{"num_hidden_layers": 15, "hidden_size": 64, "num_attention_heads": 4, "num_key_value_heads": 4, "head_dim": 32, "intermediate_size": 320, "vocab_size": 8192, "hidden_act": "tanh_gelu", "norm": "layernorm", "norm_place": "pre", "norm_eps": 1e-05, "positions": "rope", "rope_theta": 10000.0, "rope_fraction": 0.5, "qk_norm": true, "attn_scale": 0.362, "bias": "none", "tie_word_embeddings": false, "parallel_block": true, "init": "uniform", "init_std_qkv": 0.0452, "init_std_o": 0.0, "init_std_up": 0.0452, "init_std_down": 0.0, "optimizer": "muon", "learning_rate": 0.00616, "lr_mult_o": 1.5, "beta1": 0.93, "lr_head": 0.00847, "max_grad_norm": 1.0, "warmup_steps": 0, "schedule": "wsd", "decay_fraction": 0.395, "decay_shape": "sqrt", "final_lr_fraction": 0.1, "batch_tokens": [16384, 32768, 65536, 131072], "max_seq_len": 512, "doc_mask": true, "train_tokens": 133600000, "max_steps": 2830, "dataset": "wikipedia_en"}
Each number is 128 + 24 x the weight over its row's rms, rounded and kept within 0 to 255. Layers, rows and columns count from 0. Numbers have three digits each. The size before them is the row's rms in percent of the matrix's.

# layer 7 MLP up, 320x64, rms 0.23, rows 149-255, columns 0-63
097:100110148079155176133137134130116137114146121115107094155137124118163127109129126145160185188143144132110144081136104092117151079090134147139125147108166098119110128098126125143125131129089142
116:148112107148133094105148103137134120076098114119140140112096107085168117080127176134131137103146169144152133140129128144105108128141104130087126183147142124136162150115149106121162168103131161
108:105138128093125115124140129135115117145108109121144161069145099121121133101110103189150147132154171106148149110153154114109112136172111139113125135100084130110141129096141104098156182158155154
097:147132152139143175158093123111141154139103116112078137094079137110194154146134094143108157132120102160149124145141140107100113109161103170095120110102126095142121151121138093134157121130131135
114:073094105117137122131135104116158117169156124133141115127168125139127074118141133172134152152143113178135154131125165117130114090142157141121094126106067093094122115139175129132126145114113132
105:112154181096118104088141119091138108145158116170141130109112169121111109118161105117113150147100123156168142132097169134134100120164099136130194079126118102114153143129144131126122122124134111
119:153098122135127130179141100131134152111104159140122109094079136151132118126119155114133115110097165114145116130145120088154133146154105182134093082124081101147150120087128117117130178133134163
118:086088151155140143115127143093170141143170106186153137126133094144111100119173107137135118134099157126128145150125152106155088120162113152136120118118098097147079111105145120135125128157117093
117:159150131146095133153119168141124093135111108106152140180145105135100136168090139111105096121125146115124116139128128170126109147098076119084136154140134110128144126100113155188137138077147130
109:154126135129125183154167108135128132117126137159153115138128165048113120140131149113127108128132172182143137079122095092152118139128121097090097093123146103111118132094146112119140135107133123
085:110112124104136097105167109123134120145149102127164143121105150127151107125126182078162103141144131081113138122120132142093173162112168140147140118127127133174140088127098126147104133075124158
119:128100122088147107083143150139156127120099133130148145103103174144168118147131131120143170147113091073133131146099149174133159105128095116082132099132133145159132134098167100141112137158133122
094:128165120130154155180126119092108160162150153155089099128147102127124093148180114110114127113108103146110138085114155132163139123172127104156118124115095128123121110125166119078118147145113158
066:119154121112145151111124100112139091138115131099163142117112166103133148161136157152115155094109144131134074113144126064137120141123132148146128138064153132138112143137117194125102106088141132
110:162125146130157127075145166128143132104156146116145090129113125094109128101157127134141150151140159135133098097138129198092128145145144112130125147143145112090129158127140119135076143128063108
068:149159091078148139166117121109137161106137144124116130097108086115127130146133134142061122141148114109128092124139157157125160146131119061128101142096118170159123097131145141138127118155097139
116:106138103111136134104145112140128166095111149157100125130144141072129136105139105166131191151119154132156092125143157144130117104120101142126114097103132128125131107195110107113118082164149156
065:140135098083134103125171073143129142148128101135165129120130090140134082139112134119170098144137118113176138091112127155142179131173106107137102135112112146128138102105154135095149129154154103
089:095104116098126160099114145130130095108118137139086138163165196082115125143084124128098141136111129165140131166134147088125113126127117131167137130096110140140116118100144133127161140090166160
102:098123138109106081137112111105149140178131200141094151128127127140130122143145125138147122143101163119148086139150109126158095184089092167094114137099112131135155117118098122125156140133121123
123:088126130108111157137125141104156094134113099111153125139124111130152148113136144155137115125102117120171154121130141173141117111112124155068167140114167093135067137121133141149144175094168102
092:166067107147125098119111144147158103121119111124132128141123116136143138120115146171114105129155167162180128125150113122111099122141112138161133100092130102087132089093174106166150091135122146
095:154103101149121118114110082135144131135097125112155164120150100130120138139151105148144086162093160180150115143143132177109170154130109083098094106082130132134140095151126138109158124120124127
096:099103123124114158108166111144095105194131130146153151120129114106161068125126127114140111087147118133152130123127142132126157120178134127189130142121117116085103150144134104091154143110092134
105:135160127148163163131132133113139158122121119135130136138135140097132121124106187147182163111137113084133121107124126126079127152126128160111072064138128106090133108125094158163122129095129129
105:106124147150152160086146126151160100132139116159153118096114130142090124138127121157141110117122107155125129154107154150138168145170109141109146120090103067140129106126160142130168116094126063
102:108128173084123127091138124151129132095088088127167131105092129100158098106120149111170116131139123128124117130146160134124142173106140151183140081144095123146156137137136104137154144115083111
143:131142126168153144116140135123138127126184130162136095172161160122091140138091113162120107140098127099136113110114137130127050144098096147128127131114125147117104110082145116145138122143116181
130:161097115135115122146140154113122122103150099169146137187126101129136133154140107143162120129112122125102086071120105166133155116147131087098110159113135110145098177106153142130144124175113106
118:056119120133174136123143128129116125131166119172130113119138100101100127126116128170160134125092108132150167162169127127142114130117094138139155081094130104111165115155105151125148165143117097
049:137155112092083094101115107126165149123150115076103161146089151144136096094172133112143144174128151105099151109125181139110140128125129171113130124117144145131103098144132122167132143134101128
097:103116129150128143100117119088093126122129127121172118124116146081165119159144141137101095145128175095118122196156131100135121136173129165114094115130119141148147140128099155092133144119077138
114:111144082108105094135117159168130120083131132185115135177104132132145137126127180074130148128135154156136126133113134129130094150135107128110089134113126094109152157108184132150104130139109143
111:167147099104140139169137179126165144093128156128125097107103141106105121123126124151146096117129132118115127073142128153123148143154109111167075130151109134146090107078151134102135170108114146
084:154128100156120147120109140135119138119122154108062146145106111094139144139144124131099152137090096118137162174128116125126116143143170144127132121088136081132112119085100170107188162125116137
084:124173107139130167149161098168125069136116135131138144149175148137092142126098119124118091104133148174136083131106106128151137150125116113115137134117102108084168124105106118134155119085140157
105:118129145109130114152156121126112147172131137142071141129119110121180142128149082113126188122123145111139132138132142127119124114101138124165132139110172071158101143083118097067133129137145145
104:103115128065104128128138097142094106119137172157174161148147146122135110137147122113137142092100144108105165112121128138127150153156123153159130120134157113144167107175086119100100111108089139
115:151137154116165131122148125131136113104137153101129119133137133113093140091116159146134156149112164157097099153138140148104071135105109120125151119147169131084085149100066123100132161130154161
110:150112164150126151095119138126135101173103103127161121129108133152139104108134085149122126152131078101150101162130125144126152141136094118077190083101141128155135115148106124138146150083141132
110:135142133092144126172152140164096131126138161144126140147120109099110135110154088103110153096136116178093131097157122159168130096124124084153134096102161130097127110126147150138098163130081123
061:129126096090159132149133134171184117091128139126118105108110124141108163094111120175146162117129091162115106115138150128128093140109136099100158103153111121166120173178118112119135118146111100
079:168085101137088108101123161150137145115147176104099134118106128132149115128140151127162118085122132126159144100189135106108114115145141143127186117130137127107134108104121136113110194134112102
089:126111143089122130115132112140139132134133109112118158155166157152122129064144085135153120167118137112132097071148084132112152151185106126108180122094164125128124104124100103140139134121137140
124:143113057101140145114120126141141133078159127118097096132134130192133132126107114144108155126117145133149144151096117119113147102142107130072147178131130109169141163097119120110136155155124153
111:133127132120133123128093113106153143115124114111141107087120125139139101085152134148118174152152076078145156096138166155093173121123112150145116067114115142122134166131128153162150152154122114
130:096135134150109139135133126133108090137130138137142092152110132143107115143138120150141091111066146172128124143158118080154059135141100173114112143135156105102152133100127143123169165124128162
093:109142123102144148154119150109166122120140122134161135110141158142109205102099106148103155090132136062112106134162137135127132109083133127160143135114152125122140120123067140142127143104146096
087:134126119175144129080119130165135109116130113129185103112125147137183110108130129127160087143159131139113130094102126195117125111186120111096127128121126099135140110113168119150123152154142105
066:114107120114142123097129126118149188131138119145099123125120129139111082119112122124108140169104137152145136128136148157151097150189114154171133145125106114081103077152157132091082103141142144
104:091115119130189142120131104087156147167119136132116146094142125131145129148094109158119104099150147124161108118146138132092116094115115166158141097123098101121141161142112126112176183135110099
108:117176132077119145167089150132119127123138087107126177130166114097131126157141109123141163148137154154126080093110141124149109103156093101111118144127103131140139085118109152135093171126135138
118:180113125117099078144144140123102128132142113131130171098126101107144129112160099114108145142143190053108138133107129120134141166128088132117165118114096150103141142106160132136134133150126155
118:109128122143113123143144123052172150092121100152146113116130106126126140187098135162113119140145098114137118120125134114154120145131069123115120095142155102130121096107141163153182100143146122
088:142153157104128123148138156150110116179133093119089130136106117114138135098185120133130130115108144097168153114150133121096088157104136121112105137112144142169136169115074147099116175135128092
093:133129110156125152106128143130087095133118105128174119128144090096097145148116122137098146114152167159132086182121127127121127117188161074146082129102114145135129115124145159114144135103100133
111:140166174158106097146125150135156105097145132141126122149079140125167140106157165126082147132131123112129149112107186118098100122127116108114182095096114098126118115137137147104106149165113123
106:146174079104161138151142108129123104110144110150137115128133155135127109116112133118142144078142154094149083125103197163135111120121101138112111183152107126114153126119133109091116108151124166
119:166119117111072098123149108138161124100137141106083135137143146116154116138162105131129138129105162148142143100127181127126147167142171139079091143137160107124069135120121114163115124108146112
108:116156125110146116102121147160166111080106121162106140141092160146122145148137086115135154135165124116117165131108179136070135097150135146140120109117111119112146126102151165116174109091102120
070:156146099127108138153141127120161110089130135084122068112155108167132103155092132129130128094141128144117118120120121130122167151179120084159098149144115108143124162093176120151164106115142119
095:142146089113116088133135094095135103135169140125088128133152133139098130161160141156131085154122118135105161127140148168131144155114118113093101138131120164104126125151088162090141122104093183
106:159147104114097129132134134115131127118108148111152171143105100114132141178128107177106102139159124140136070109123132172112105102147108100123147115118151117134119068170135168095145115121101157
127:129128147120119122137139149175169129143155154124104112172120159126158139119133127084145145087105091116119116074107116155152152116134092190144149106145134082146139109121123103133102151089134124
109:094119118148148125129111165138151121102133120133109126137131100151115140136125163101135135102134144094111167165150111150125103116142176136126153089150098065107151111155102173126105194122116117
079:130125128076121102142117113131107118085131113110141106161110122117141151142159134103142154160105161082102152122133089170101129131128184139137092166115160159147173136129125105099140135124085128
048:129156120130111091110159175098140156140125118148097111132110112102158133155104148072134141126140145123087122131136073121162065138151097142162125134167105141143161136163132094135114135125119136
089:134113139115121110101156123164161151133085088112152153098135137179135124090153157117172090152100129127132140096157168131125149150129112138093149120139105089102107136076151140110112126100145120
118:152129123122134135125112150142104146152128135155100126080159154120166120106151137142143118113087144081127157085135108149094056127096128150142090142127114112111113145138158120152113140075163141
116:173107152073105129121123185150127079084146187118099136128167123116135151128120130154124111110093152164148144122181085130139116121135140108111125147139125116110135151110141123115130142110095134
095:116112113138121147136102096121185127121128112127174080124119164149111153150121131169132155174126096122114100090153124104108160118131128123138167110142137133127110142083075161157116145117119088
099:126128128104123111119164113069176178153126137134136135107118134130121115119100113165139143098119115146126111106088165151167148127211127113163107100114120117158129128139139103106111105134150112
072:070154150125118120127126106089162153159141141134111128108168175128112124121114133134123108172099188148150138102142131095134113165084110150127164088106133161116121095121109149128158130130134118
095:132136111134136139120120102140141108100075145153142103119103138092188098125104134138115116107161102134071127137114146168141122140130103138134125189093091129159118157139171106140155121139126161
111:139117135144109168154134104141087139124103116200093127171133087107187113172128127135091146107137089131157141122114137099153117118134103133168118105100153125144115125123135103115133099136125156
111:156147146186101132129121096160118109132157105128113153137112121111111150132143125161082187113124136126110111112115158161067141087147158095085110095125139137121138143159097139112114130119115143
117:160108090155143117104103142135142121122139116146132144195086159132078097125142107132144138177127107121104083124136161145120094150125118134136163121119124124108151076137115167150114104143098147
111:108157109112149148137143155126178080130087161140153069132165139086100137114129103123120153116105117144133105123143149109135112138091103120172082146139163104129133133142109156141116101092147140
068:087127104181138172134130125119140105132099107136127116138153145137120149117072143129107139108145166173168093152112083086160081155109118138124116137126121108131140126086112134144155115109160138
102:132133102075127183118095167145095138122137128126124114169201111140092130148087149103137088146132154118127096114124116126141075150131095138127131124160139130128138109107131142144123128135121177
073:084127107108122078095118105160148180115122119129112123139130113143141088083131172124152134120122168180125119133111161150102123133138167146126087125166117146126148125147081095124130116109130156
113:079087151123128143129132136144128087138112122133161105124121120087186149143090119139112185132128121133157110129127114140148140141093109109127127141142177126124133166100061117172136137124131096
067:109107139127150132097172121120125116137085122133128120109113147095186126128089174131158110091151158129154137123163093067114123164126153165168128114157105114150119136131110093132134129100109135
075:129126119129116115124144075135123146159111118116116160124147130111128115111125145173160082157118172156181136130130162113092107153123145160099092140127134127130105106143093107091178118114128180
103:174075162118100152137149145169132143142130101173154125158074120164120126131150144135080149118142116082082129146120123118159112118132117114128142111140099157135142102146132123151081107127102131
110:128143131122176125116174115114143143140139102145101136086146116176104086179137182160148101089112132139155093133112120138116120119133119160113123054132123097127113126155125117152140133140131129
059:123134121128122150147117160126122124156121166110109104132124123117133125134220105128107163124133103056139152098129147152121166095099130156141122119114136136146131124075119163140103137119112092
084:132169127120097110134130133103170152110110142148094093117111114116096121186108126099143177140151105130104144094124129154082092123169131125130132146107088130133154095134163133146174111149127152
099:133152136140148135079139119147130070131123120115089151148127140115132142155105144119125088112093162121119096134102096149123126149107092147164153151137167108114144089149116123154161159079132174
072:114141091113125090151100125137135161118118153122105142118111091126101161159143130144140118188088148138126079140114137186125120175126082110118110111125123146160129085176125134126134137123125158
114:145071125151125152102149126114143134126152146178127111137121113181141134155081128126100121115156116150168131168099153108121106108161124143153116144110102123145130128102090103086148092164093130
112:117131107170126156134077127125131124120157125160093118131152127143086113146129108117103100103128142156141131140136103149116128144189140167062116124119119175094148173091120163120141141112131136
117:145111152117147116079106114151114158125154115135092139113096177095130092138140159157162135133100103122102136145069183129096110128122126141101127111115146104139132102145116157127120122144123188
103:121151118094115137139144126119154147100105154164129139137093104107099144169146149122123170128092141103125130128125123155111120112109129109144138088153122114189136111187100118143112133057158145
080:088100147100164133070110117149128137148107110100147138108144104099114118116122180157179091138123170142141128121161146122100104145143146139167120118128109122109143086174106132114120167125113143
057:197136141115143163146126111135112127133120106102101120100140109132110143136121081139103164126151127137120155102169124137129105127160107148081134132124175160130091146105105105078135112129181116
052:133169157092156154111144105136116115151125077154134167116134089164116086160095112148086138163119126105118138133096133120134116178148107122155147148145093124120095096152158151106134132111110135
125:117099143136124152157130106147146179152147095139145131135104088128127077138141126178131133116113081148142129101104193155093133094177147146139146129099089121124116111148120099108129117129135135
120:132123151130114173141111158141156147128158122126141129121099147118115125091081144142076171101150121121134082130143127117170080117171118125100130082144140135099129141102143129147107110126170084
099:110101143144124153129113105136158162102121148165119106126140073123138133188110109146170127150113155118138108106126125123122115126137074092143157130106131104151090115115183112108152130183113139
078:155091154103109113132152117127071114135141142154135121139106126170163130130105192106165128139085149086140124126092093092152109162135150155134121134093145095146122144110093111146139128122143129
111:157121103097142156156138097105111136094109106128116079129138073118124065182123151127108127112137137139111135092137149140151112097118149162185110165115141118164147122141118116157111128136129135
109:104086132160124097112115157160140112080151136197142130181123151096150151089109172177105122103147141122115120123111133139103102152128124123152073130137102142132124111128141120147145135128118133
114:088096140141129127107132141146150130143109135145183127133119199153157124091090129119120133125094110104175133144151119148134131128128119145133144050076138130127152110127139084146137127109116131
108:173117128057133124125135110115096113111168120123138164098137106118102159121152144130099164112117135084150088123114121137128129129100131166120126170113186101136112139135089127158172116136133132
126:122130145166100166110161095128139127079132155144084103148110109169106127135113132150107140098127144140096135123113099126137131130133119197105145175116129136149163137105053125134135133123124127
096:141134107117089125152158094141118120111159128124091140121099137152117121114171105123093153166136122129070165127141143137107142125125167108089125125121175159105125128101113158141124091103105186
# layer 7 MLP down (transposed), 320x64, rms 0.0988, rows 149-255, columns 0-63
106:152171151138124134166149128125134196106108119113167089181106158133092136131138170133170082114146130122126129110137141147136120158135080103117105102106117101134104129096125101121120151116115126
112:122124146149137130140073137110147146121121144162188074102157139136102158102136116126172132113144133149124153124142124134142151121108123076162083125092160101121082160123102104155115126120120135
119:072119115130114190126086114097099138133152167118155123152091127129115151126138169136104108115107119140077136118151142130142152141073130130124133117127147141128064145133161142144130101137163135
099:127106102115083125118137129132130133126105151113153112164148153126144142084108121105171145067143115112098133130140127143174148169136141129076132173123116148121143095124120173151121082093148122
105:150140122142120160215148111126160093116114139119102166110118135127078116126139149093139121131094155107116154135080134093104146126125118132168116141132133146131162142125091142089093128148140111
114:083136166135155139138131116141124091102115101109158127139083115137153061112144138087123106147125141135121113158142161120150185153106151140128144194103125124123126108126110166114131125104115108
152:085112136125138149144111139137122158100137141130127116144120111135129110143130142155165117143143111119110079126163091096137121203109130146143111137114143148142105113148147048120137118124095182
119:143135143134152129145101099122113084137119138129123129132106133156123188159064149132146122089135176120144137160084138131166094110153143111149127132103136141117099156101145114063134111132146113
107:124114125151091116141169164103134129113086142087117142105128133158132154159103132168118086164152120152141182071136129125117126141148119118156142134086109116079107145147155105132126097111134140
112:099130130129154103161112113145156161119114125114167133127136115109128123115158166114166119103165150107123171127060073114148080122097124116106127121116135107111137160104110129162173143152114126
073:139126113140129152133107114138111165109092146137079064116125121113137125133151092147121173114117131164146076153113119111142121151173093127118115122134129135094105177114140149110135167164102160
119:111114086135149125116154100129132119131133127152136131164111131120167167092117104137138141139169154068142154112142088154123130089209132122109093160121139147120110097133098115132099125142124130
082:117094116168124122107103161142141097145112124084169141130122171104130169091096116127144142128122154117163097157148121157073163123101100137117128126139145146137147123162083105147158112105103140
073:138119149125144111103125149109136154124110121103093115184131153146172142095149130115110132101140109130173121161109129159143151101104142136082104136102162174097089144122161069137122142106119129
119:098123134119076123172087097143115138142121110133165144131133135117118128108148138130150140140138203077131129169113107120126124095152106142135116182170106100123124154119093158153121147131119106
063:099131176169119136099112148145076148173127134108143144120109156123119120112127144122172122129104087140119123150127112120139141136109118175112129099177147105109135117090109115142155174095135076
116:115077111104155115110165114102157091141125102128152085114148113095169153089155109140132147113152110107145127160125166134171142146141104135112143110153154159103118117106147167088094125146133125
065:069114168189150150133100133114136133139112160128068122160128167106132199123118121134105157123113113129130098167115107134111100109098122146108141133130131111131107129149091132137145163132121130
092:157135168115128108151143117101094182120147094129133097084122109154108108131120132117105135117154092130160105142158143158132125126113129148131150163200147128147127097161149087132105102095118115
109:125112127116099122121167149153103138144149142135134101120109120139111140105168115110108131103125116139080151117088109066173136130103130080127122130168123179157130154119103127165141123183151130
149:043131141116097073136122153124113120146092150130129109136121092125116141153127107153128094139166102136114126141156147138130125150119146113153111175135135146152067139132149141157126131084160123
091:118152119124132154150139134096120179102113148101125156129131153138099135150170106069134129086114115109110143100092165143145137141113133091108150149128098115112135159180066141130142155120131120
077:119136113114134155127133189118133120147168082117113121124119111127131098114116155102091163102169116104107154102095121107148073109146108154150141145172119138120158171090117122166122130153115140
087:138149132132139111134109157103184129102126127103100095110126146153095177120122160127111164174101136129122138134130098138127151148109105132099104106153121151170140062086139138126107104149161149
115:153138132127138128127152140129116116126117139140079085108104121166102131108136112104128097137152110178135142161145110134182168087179127096113179155137150095143102103157131106116123096132116114
103:169171140142180112143107163123105125103146150115146122132123068101152133106133144125100118133131148148145172188136102124088136136099151106136130132146130108135104127101146128095122087136078117
084:159122086144174105126155129145095143133090163134064112174147141157145164117117090122141118134096140130132123118106151091133150111148132109128104160159125141115108110135081147137123144154119084
170:068114120143144127177128127117131105143134156118164122122158118129134149127153088073162121098153177109120153102127141128117110159133132111094102132157128158108089153176082115151121117122137117
157:125103147133137117149135111110104142123137104117156170142109123122140119135142149141141089171133145140123062101150113128137145134120152123101125161133130094144052121117149160178145094134072131
108:121126119146134107110096117100140140128083124110086157140135159111132120168140139114090149106192140128100147135116115143070161147145109166139138102157116161129157168097118116101102094137127144
047:148132139151124159132140159118092126146107123095158137163127117112077137132078122148120102113114116170149090178097113093158112129126145093137118109148118111133149132156158117194107120119128095
094:106122107148156123136157094166149127184093140154092142110113099176098121079120163108180101104143148115133116132131109120139128103129143144097166140125153109098118109144167104132095123117134146
118:141156148106135123106153133136135138155107104156078089122094121130119126116097142152204140126150141148178157108153119138175129105104097102120123091122151098094132148112149151092119123117116139
107:167156152126110142106147102126073160131129119175124148123132104117149141083120139130154160103099156151134104104096090147136101181138139111106130164120119121124110157153113161117088137109085126
086:168116134133122131124143090123132123097098143137131101127091108171135135147143146100144095159124114131137140133149105149132123108107138151140129121061164095124122076116103122162156115133205147
072:151104116118113104116095133082140159131125114145146117088102107127193135122155138159141169144105109071097152125133171149112110099112143170139136124113148164138096135133140156115122099153125101
100:139149144085053131096141162162120118093137125127139163138123114139143114118110138146111113135144125128166107111108125137097079120120132153112108111129130152156125171128152122083116147103150194
096:153160178115086111125150088130144132111121117154168138109130092112107139084138136135118134134153150122147125110099156123121163119155113114085171183103131127131132152160140135116101082109125084
138:081123102108116151139114096166118105100108158145107116129160142136107134125170063117118141132145134113186096086101150128140128142143120133151142117125154159115133165172094142128108145120090148
109:105129094094085071113122131138124167091142099134125149182157113099120114165132110129099120125132123146146168162185108137141125134120126150175115118106165133162113115107136123117160118148112109
098:151124140162149139124123105110179120131118105096112092130130146152133104142054163122141119169108150138112077118123130091129120138162115181110152128125159100149130138143077125134156112149145123
055:135158112132149137148093061132136122148146132145128118143153105110146136128107106134134117121159130132141192155101100124105142164074159151139124106139124056143117081100131146122148130137141110
072:086183176145114086163097105112072133111091151140095140117111114161145172126139121136171111119111117143130121109152116106097135140144150106124175102113139156127117126112103138147134150151138114
099:087115108073093076124170154130118140124125128133152116109169112118168087108130107162127122107146093159119140131125135138120117109118140143125150157126128119183103120118167096131136144178166114
134:127148058127127114120166122121125148142141135130117089133079159116093144090120107127120093171133155148128159134135117117138179151128107087132145134183137097149093115173120124119121150140122115
106:105098141152130109123146147128147103162123131102148117186107159165068153138106120131134090127135110153111117119118151142142093079120098119156138158106145122163129091128128105084152127120177134
136:155136101166113107119118146121110141143105131166123071084100161111114092144137179117127110117167156123139152115150117102137143157130102107141118154117136159108136138116112082157159100141159082
085:126120097156089143104094089152126141122142162142139075166128106118117140126155173123143153103104099124112145104152144097118165105104126109119144124152061149129122119143167101129151145148159144
081:104099138104139148145152152133113110132138106113118093134137145095131189076149103126116111113133137106154094173135147176145090150111158132142141099127076163170130119133094122116139108148113143
065:158111126184139128126134162130121138083109105109118145118117158141126162095140152119132084098141068099198147169143132092136142086116125133126132121134125144157101142126141140107137139093116106
106:166148142110136144123111157122080185143136101140090122132109143160126098146138127115155125115087152153133117134109068114143167155143158112100128118131111093154162077118157114128108098136140112
112:114113076122112147153125147119116122124119141069109125117117152157128149191148141181120125130161095143113129128075100091143132166111147171152133150125118121113128144151126094101101096143133145
121:087150121120133161145131112081129139150175109142166142083110152132114130112112140116108106150081146125092108140113101120129137108161127127120148129129101125119173132155180106090147134191108136
102:151124149097105130120131115155055135144107133069123166123138137143120110117142104097133125110127172123119076097129146131115097171146146146135126185154119121148105140168133142140105164113122112
095:142126112154140139123144131121137135134181134136129083100112100174105123112151137140127120121132088133153182152123102107123109123104120071132081106163159104131118114173146128084137108173147142
092:112123143083126124148129135114157157124131132147100126143124106176160110084170129123165116137109123116134171070154116101146123136099089158105164145124131110126131126160144070129106102150148096
124:108110087147111129142107121083134113098125116128148100137134154160126110071118111130154150117086149195146121085102146121139118142146117121134121148154120161126125121153122147164100192137145106
108:130160159135134097109119162127143126151129067151130125155128093124135112057139126124109156142177115121119118155149156120121143113141113176089149125142124110123125110182114128152116116115121071
121:141123129151130066174137139132128115098113142106137127130133084130116151152108105135122112146116109149142104173101184141166160125146128126152119135131153076071120129111123062137125151136133126
120:144124131126132144104173126111136142168146118091129146134133102157127121118136165134101072126110131143097104139146129123125145173112116149125144084121119111168085128104201128098074132157133131
066:114081141122129118139116148132067141162155164164136178140097151087138138098132122153121145173128120085145112130114155123136100115112124129114155113114156145127089083162099149134096140146117114
088:120103186124121144134127153162132132086103120136177126114089138120177113115066124114140146119116155128165098142122084122122132129133135135169143109124112082145121132114169088121116140174125132
101:096128149152148131138133106162146134166172146116111077116137136154153124103155161132126078127093106117107139126140076125107115132125100141104073143165126160129138165110131114103097167111146113
180:080149159170119154138117126168112130120132158127120134169082103139118117122119129093161121117085107128140152116109095135128152127136071176128130173127108073142126141123132120129125186126127123
103:084192148118131106121111118109131148129086115122149141123122119115140129125149099162135106128145138174153104119146138116121129142137084108117126117156158177129114135068186086145141113132137090
073:124139167141149132099087122122142125145081104139140198129133136082085106141120130135106114135128088127163147128105078091145148117135142146163116117138101142162145130109148127111159104160155102
043:115126126185127128140114079154113126123138124116123193115178138162097122122147086142136102133119064154172136155137109143139159098097127125126117174133123136097136105120092125120141125123143131
084:121132146113118101160165127142093126097104176134143115105154101152125135119077116125114115130084105159092110164128114118127112118132168160115135157199110181135149108117115107153134117123131142
133:111149131114151126113095156091077158159080112099115182139122165150112137116130114107143139141150098132121081107122092122108151127116114115127146124125117126128176128133156158162168089166124144
122:139124079126148134155185130153145050149132140110123150118172102128149117139120107130138117116126110134079145142166104110161133114101134122121167159108136107136135124120097161168114093129105115
098:160120153136150140093164109134102165144123152087088135124148154103106131093124125069133126105128123141106157161135167106145161136127105123143102137141086124112094115168163102106162098137144140
095:144121137141128084153130100129124116134102128119133110132138135117120134127129130119111129166174155111104174154182118118080133149074113120160143158066110120082137125114087118160132157151149149
066:166103133122158121133141142152098092100135138107141096115091110133159103154147134116122162120166134102092107164114142134119152105174137104122082160178104110097142146137131136141066125134126144
095:131120127100106135122135138150099122136137127115063142128133158138050128151133133133132084106109133113161142183113144133092132123116127095123140098170186143125183125116137139108121121122152121
110:096135132128108113160116127163135091126190151126125118118143127131147056132127121140135155139141113166100080157130155106112129140092121152135096134159120195125105126118128149090125148115119101
108:148100126087117115112104131130133150120142145135162079138146134144162093132143123145121139102156124120153123160136097088154117185114121143133123193133133126117110104135133063139144121103155074
107:153131143080144142107118144139117147124161133106139091122134125178144118190155129161116128123072129128128126114143151103156152113066127114118108116142127112176129134088145147069127115117134140
110:098122135103124112144146140099120157155140113087112174189123126157139128125116195164122101118153129129147111155157105112096147109136123102112177110095129090120129121127124090122162106147105132
063:158126131110111108127138105121120170137126130122145157089101109105170121131183094148125123146125117104092141111133170180098153130135131103151164150134140142104141112160134102100103119148061118
099:092171130126102130147147162094116148114157137140165071164160154125130129145125115137135098119112123146058124118109099124159104085164102115112144128169137155098136094120111115138137120130157139
071:165128113147163151146148161094114120143106126118151117148125147082105148139122096140103132123102074106166131111101136121156115107126103126154122147096181117171105145098150140126137149128133062
119:105130126134096112139130166137101109161132147086128075141139121089112162068123111121176138137107147139195124115098125147159152118159119146109109095143137142086130145151122144154112121122136113
058:160148125130131123160086111135133161117163127113123144130150108184086130155188089096100156157104133118093111129102143181120149124123091097118131151123137133085114119111122159131116116155122140
063:124129154085161142132132186124148130128124139120173096124103130134122132157144152108111160100144075114093110113095113138146126115156100113133154115138129107134135154114180145157090137115115063
104:081104107142147140119089085129108143085140138108108129149098180131136135138138156138140149116146119114149107071150098147125128103162122148110111161130103157118173158130149093106159160128154112
121:169149131144167137129095096118129150103138135148133172141118102138109123126095126175110115148166099119119107140144087130119204124104139096132154126123111119124105069142156082141133106129129140
057:187150131130140140150143129115126134120123126123107128138118132109104132097086124153124070160144107171131141148104153117159082132105121111118131095157106086144144128178128081148175105099137120
084:128139122144116138118122143092120133144106092087101135189132130141113133125145103128145111098092100113185135150117151104169147105097147106133153102121161179122171140168103105103095131127126144
096:163131125174137130137137117120155171097113128162160117135106103158135111092141119127131132076166070158131124109137115101114136091179137169128100139140118126135102134103149138125096147132122075
063:149118147138148179117149157139097084133124109117139108119140139167143109095099139112120138064161096132151167105144122091143150100146181161135127111141122106100124159097141114162116099127112118
111:139154111127067123137130164157100138106113137059126125129122145100131115131138145138136153107129108147090075114123094133137096190146132150103131095121150124130146124166126163170145139107137146
107:119101147113120118134159126131082146149107095143176106146109125104142153133181126133122116128177137103173079109119140079173124169117121136112099170098139106151123114135138112101117124152149122
122:120139102122114146137116121171148159165125146136082175161110080147142144118117121158132108134133114048115123135121137105161119138101127088134134154166136092101129155129112115110103142112145165
096:120108119155132156140139122114074139151173143093151131147134155153079115095127136134144074094105106145111139138125147113176115092136182126149090169145129124147107124165131130128106108115142109
070:170144097149106123180145152104123131134131141148118119177131138128150121118157090104080172123125114114127115136084138157152157092114081094110104146126153138148089164087144139117119111141130121
052:139132124134144154068122135144091142105133121113176106105117137130145095154106087085163103150130104159118129172125116145125152165117109126135106117171098102150103125127170153094144118096145156
047:132105143146115094142132162110098140096107122104125126144109153168156154112153142144134116098145106175111122154110152100135110152089176112145126168153106137151095123125111107132146137052142107
136:164112143132136125171158105129158129136147126137110141130110103122113083117111114105131128159111126108125118094132109147112173103136150121129113090125132122166176128140129147125047089178161151
113:078126105147156098143146108137170112135149129101135134143122118071140133057124193145125125130132128150142135124158098113132174109142107174144115150113130136122115130151139110113120089133148090
097:154125127159181106132087111129112178118102118094173080153119153133154119099140106143140118126120130139134111127147096166137171126133141115144107159144115135074120120167124110140115127141087084
084:140107078126112133126138132135118091137134204140148125115109110111158112147074118117106117129170089141126128156116165127124089090115118118160138141158122127139153107117139149077169116158143139
108:092084123111153111135094141130145097141122139135162131133122120098106123174169106139163128132109153146170079121095120144162136124110118144130162178157144099119173088106129119128114124132135081
120:100102144089132172146137150128150130138136100132092120117105135120154130136199122129131098138124112129137136167160162131135132081081118133095120128138083109111101124162160125133141170078117145
101:205112104093150134126136132142132155108141095146127114150122145097111145123117140139116128156140150140092127121097138141138145102146123106151139134112110136167066133192073145135125102107099121
117:092105131114104123123139099140099105133137098139117132123150161092106136097153123075139162136180121139155137157131163158134114148132126186111106118103137134115124106147158097127134071177143120
134:114142095126143110158122158152079149140144133117136161113146157118091172107143101131128108171139137073165152126091158109102155110120128085140108136144122107160100149128146131148154082128108107
087:139140144105152128118114133145138138122113124151154150170159099106126110155076161151127097101107116123135086125096114139089127108171095159109136127113081091190157136132126101118133168122137141